{"n_layer": 10, "d_model": 320, "n_head": 5, "n_kv_head": 5, "head_dim": 64, "d_mlp": 832, "vocab_size": 8192, "activation": "swiglu", "norm": "rmsnorm", "norm_place": "pre", "norm_eps": 1e-05, "positions": "rope", "rope_base": 10000.0, "rope_fraction": 1.0, "qk_norm": false, "attn_scale": 0.125, "bias": "none", "tie_embeddings": false, "parallel_block": false, "init": "uniform", "init_std_qkv": 0.0288, "init_std_o": 0.0357, "init_std_up": 0.0412, "init_std_down": 0.0412, "optimizer": "soap_variant", "lr": 0.00952, "weight_decay": 0.0, "lr_head": 0.0072, "grad_clip": 2.0, "warmup_steps": 200, "schedule": "wsd", "decay_fraction": 1.0, "decay_shape": "cos", "final_lr_fraction": 0.05, "batch_tokens": [131072, 262144, 393216], "seq_len": 768, "doc_mask": true, "train_tokens": 818200000, "steps": 3431, "dataset": "wikipedia_en"}
Each number is 128 + 32 x the weight over its row's rms, rounded and kept within 0 to 255. Layers, rows and columns count from 0. Numbers have three digits each. The size before them is the row's rms in percent of the matrix's.

# layer 2 attention value, 320x320, rms 0.0289, rows 51-93, columns 256-319
100:145135104165102121193158115079108113080147146116090124133115115126105131196082134116109124146138088148143121126112136167165141080115194129166073085144168041179126075144146075156097157092111130
094:118157193183130125130096159145152079111074107167131155130133120146065091081124126118164132155080111116147093145162147076134083123198129100197154120095188111055072146087153129128046170171157132
098:053169107130157142155150125144136132163126112165180127139152140117060128102176115116111126095111158112082185131131071095147203141129140147105116096153081121075085139120066145151129101118128171
096:177108114106210130101111116148099121136127127111154147120090091128089154145089094177192092117121110103166124180068117088157167080187118122058121144190114098191179098091181123120103120122150120
097:123156154118113128152124093096119221154119126112117172096145163149157090153125095103157153118164105146067132084189203173131116144059149186197159142071104180138151119085148098158097138091170188
098:098124132081141172137145127130159136162093158126098148152165191104105106070106095192149112106153135115099113103145115172109123112155114117139128144085098128100137110152060153120150093095155099
089:097127103136100122136139204171122096146175099119093097112139115120143125193161081139133142081125137117110127137134161099135174155099179141161135130137116140067130151150161199137125119115120137
097:133069177161173097154124086134173138147126133113138149067121169120171102130093139124142091121140149159154163166148104116119119097121059115074111105140131131126098104125125083110166175129085137
104:170095153161109112191107112124127094176132123117141137114160125129109117099106083101117134167070121149161106078090159113090154171177113118072116140105062123116122119117167145128126146127113122
102:121115153120151101146127160151124101145137151110182167143160184112084143176148119136130113142130128109111158154153122093132085150091115150163115114103156118169088089132091100114121184149142142
100:161082163075116149158155148128143094143186143129120102138105166088196124097165133135138154131115174122158105148099075098163165186124183172125124112155142153156211153119153167169172195159159147
096:083109092119151138114079146180164134122109144130124126144125154137127087126176102172073098142102120116161105136099151143108079148099183071145141098047132091044107083145108103100130145107153157
101:108141124165095132060081047147092198113193150168102083125195137163122144105090097182184115098133129128151130146113135095116098117106118123125108153139155140135157171095119089130153148157143106
106:141120162122119136159110133119113122134147086113123106110110121212112130110150107162123105146143200106152163108136081142080102098161120141179102087197070133193104140141138200101133134147108103
108:116156116138156129122106110111115113167095131133110121122139057154108126067110126030157136061123149097097140115145176118158155136123135123114136154134167123156142086127148133100112095130044140
116:115092127067148147147118160129196127127181178155121097139108098157127128151119160127181133119122133123116136164139190152134123149244121131083095114122160130124165088135156165177129068137100091
110:084123155132116170117167146103155096123185112101181138190172157183141104108089158160171144095116131158098134056131114081135158134122170135136124158098105146118147123108123098123148099098131156
115:148116139148168125088129125119116166180102135191133154110117170161116128103081131094090131161130168125115142153180161190143100066118132090136107149147083132199091098119148103133129158179121146
114:143139162103151121099174119100145174124085136128117120146081086152086132075115158145073102164117118156170200085136149132149105113080055147112093179222145075089168143045126105095135099146115076
112:100159115153131172173140107114150111159125117104126128098151068091147123119146126083091144146146133147142134124111206156125052154123140100095130166052140117124115096051151087100163110118127136
112:139108188152181119074138130059178116091141132069113096065171108130126140204125161146062136140176133113095101141147097095076145084146129148126112096090129130118144110162138103133115099094098177
110:086179119135139155169146117146134132146102130095167132120138127111139125124151138134128151160069117126104107123167079121178136125214075236143124136147170106122121127144172117166145216114138120
110:133138177150090111135102062101151200124140128152129183203154117097171210127105195115154112216106126123101180092161119077135099071094049172124101135103143120160134132147107133124156195135182115
107:124123147107104089159076103073183181134133155162115129156183157081154091150148107099164136111159194140083157072111206096152180193171129131153148122140119120124158170126129135106109195084104107
110:121155170137151123150132095116124140118131119090110140136148136122106162050076074123133081132088135181141146122079191127155159128068163121135101142140154137147142184047100110123053115081065169
108:174130101108225189159135123145064137129181140053152119098098173110156095154159157164147095096176171119176119103140066178116135167055126111098139161102141126102132131133130186126143144161096181
117:179143093144116118082140092119158170168169114132128135133106059153157149164174107145091082078096025110099153147137154168158085145132079113134131158119141111145120149201171137091120069118130168
114:131188100130111092164094113144101159157108195142117124065148123112134115132157137127117131112164162150109153107197127142112087185087165125208079081119184157162174111023128118115159122157151133
115:212182111176141141105111126112148129169112189113127111148071117129111127102111139110101093083130149162129110089089130144126158100151094095194109142134141129189089113088127158084131168106114198
113:109093170167108057173109149093127100187059107144173137092141164136096141173156134170099077132136134085171139094035134089119134122147122187121188097144094149067129138125151133107103094119160134
111:112147100129099160102117154122157115135141142117112064083154114140082123119100162121089120119114110126207131132100137134100153122117143197116127172122104196100083191132184188112108125106211150
110:112145106185164183118123126101095111136186133156094109103183128151094164160158144116103067123112195133108168147150155109072106125113110151135128122164145157116114136151170149154217098107140116
117:138132091156187127249144123026118143190122107071133118112138101139115163101170188084127137099110110100128140116143061142163175151102122150123115163189130152101080164152093120134154099116121100
111:139123139141115159157099151116086188163121134148143139095070113148131134079145197162146124173130148110105130089166160104122109174097072189124095126146128125139140064172154080125143135135037139
114:090144178141123121122153135117153139096138157171178197108145100164121136111090098105155115117116135110144118095089192146101139141102102111131071135044169146133157067146105131159101118095110085
109:141107154137181182098133166167112131154125111179091176103141148125158082128145126119107102165135133152129144121184162085150183094137138090080108125137148138157194171167134074072111134117154090
111:056161110136097171174162140135097152133103143136072182104119111099149174108179098104154125156199121122186155103108116163148089089078104170134125125174113147136134126147111104185110123151146135
109:119131094117104066142173133131105139190116160081147131157113087143142159096081167168054097109155142110106125156168113140138124118087087120124159106157088161146103119139131122165151181092107127
113:118151106127167104199141147106107050098133122138116142153174131134174145175088118081082150126098118151128116100090160105153124104144178126098153086127103075183159141083165067198177120145131142
111:124092081146125099142096148172103141096149103112141105109106172110133167094130124130158158148114110135127168100140123044145164129138098121110084192095070151126115146169133168103186123121138121
112:103137152129199075121112111155116141143170167116135175131121098116152164086117164160139112151065138152103130131157131128084092141108069115163150150181122094080162077114127139111148129176067124
112:192159134139128168128129157090123055095151097132120066156133117106160143092084139081115140162071143120090160111115085139095171099088112140098163190109119127122100110096174136131147097122174115
107:055140071088174094147097110134116160131124160130148138135237101110142075130129080167133136077161236182115092139105099120101073125131140110121137094123104114168139180173100090143155098125157129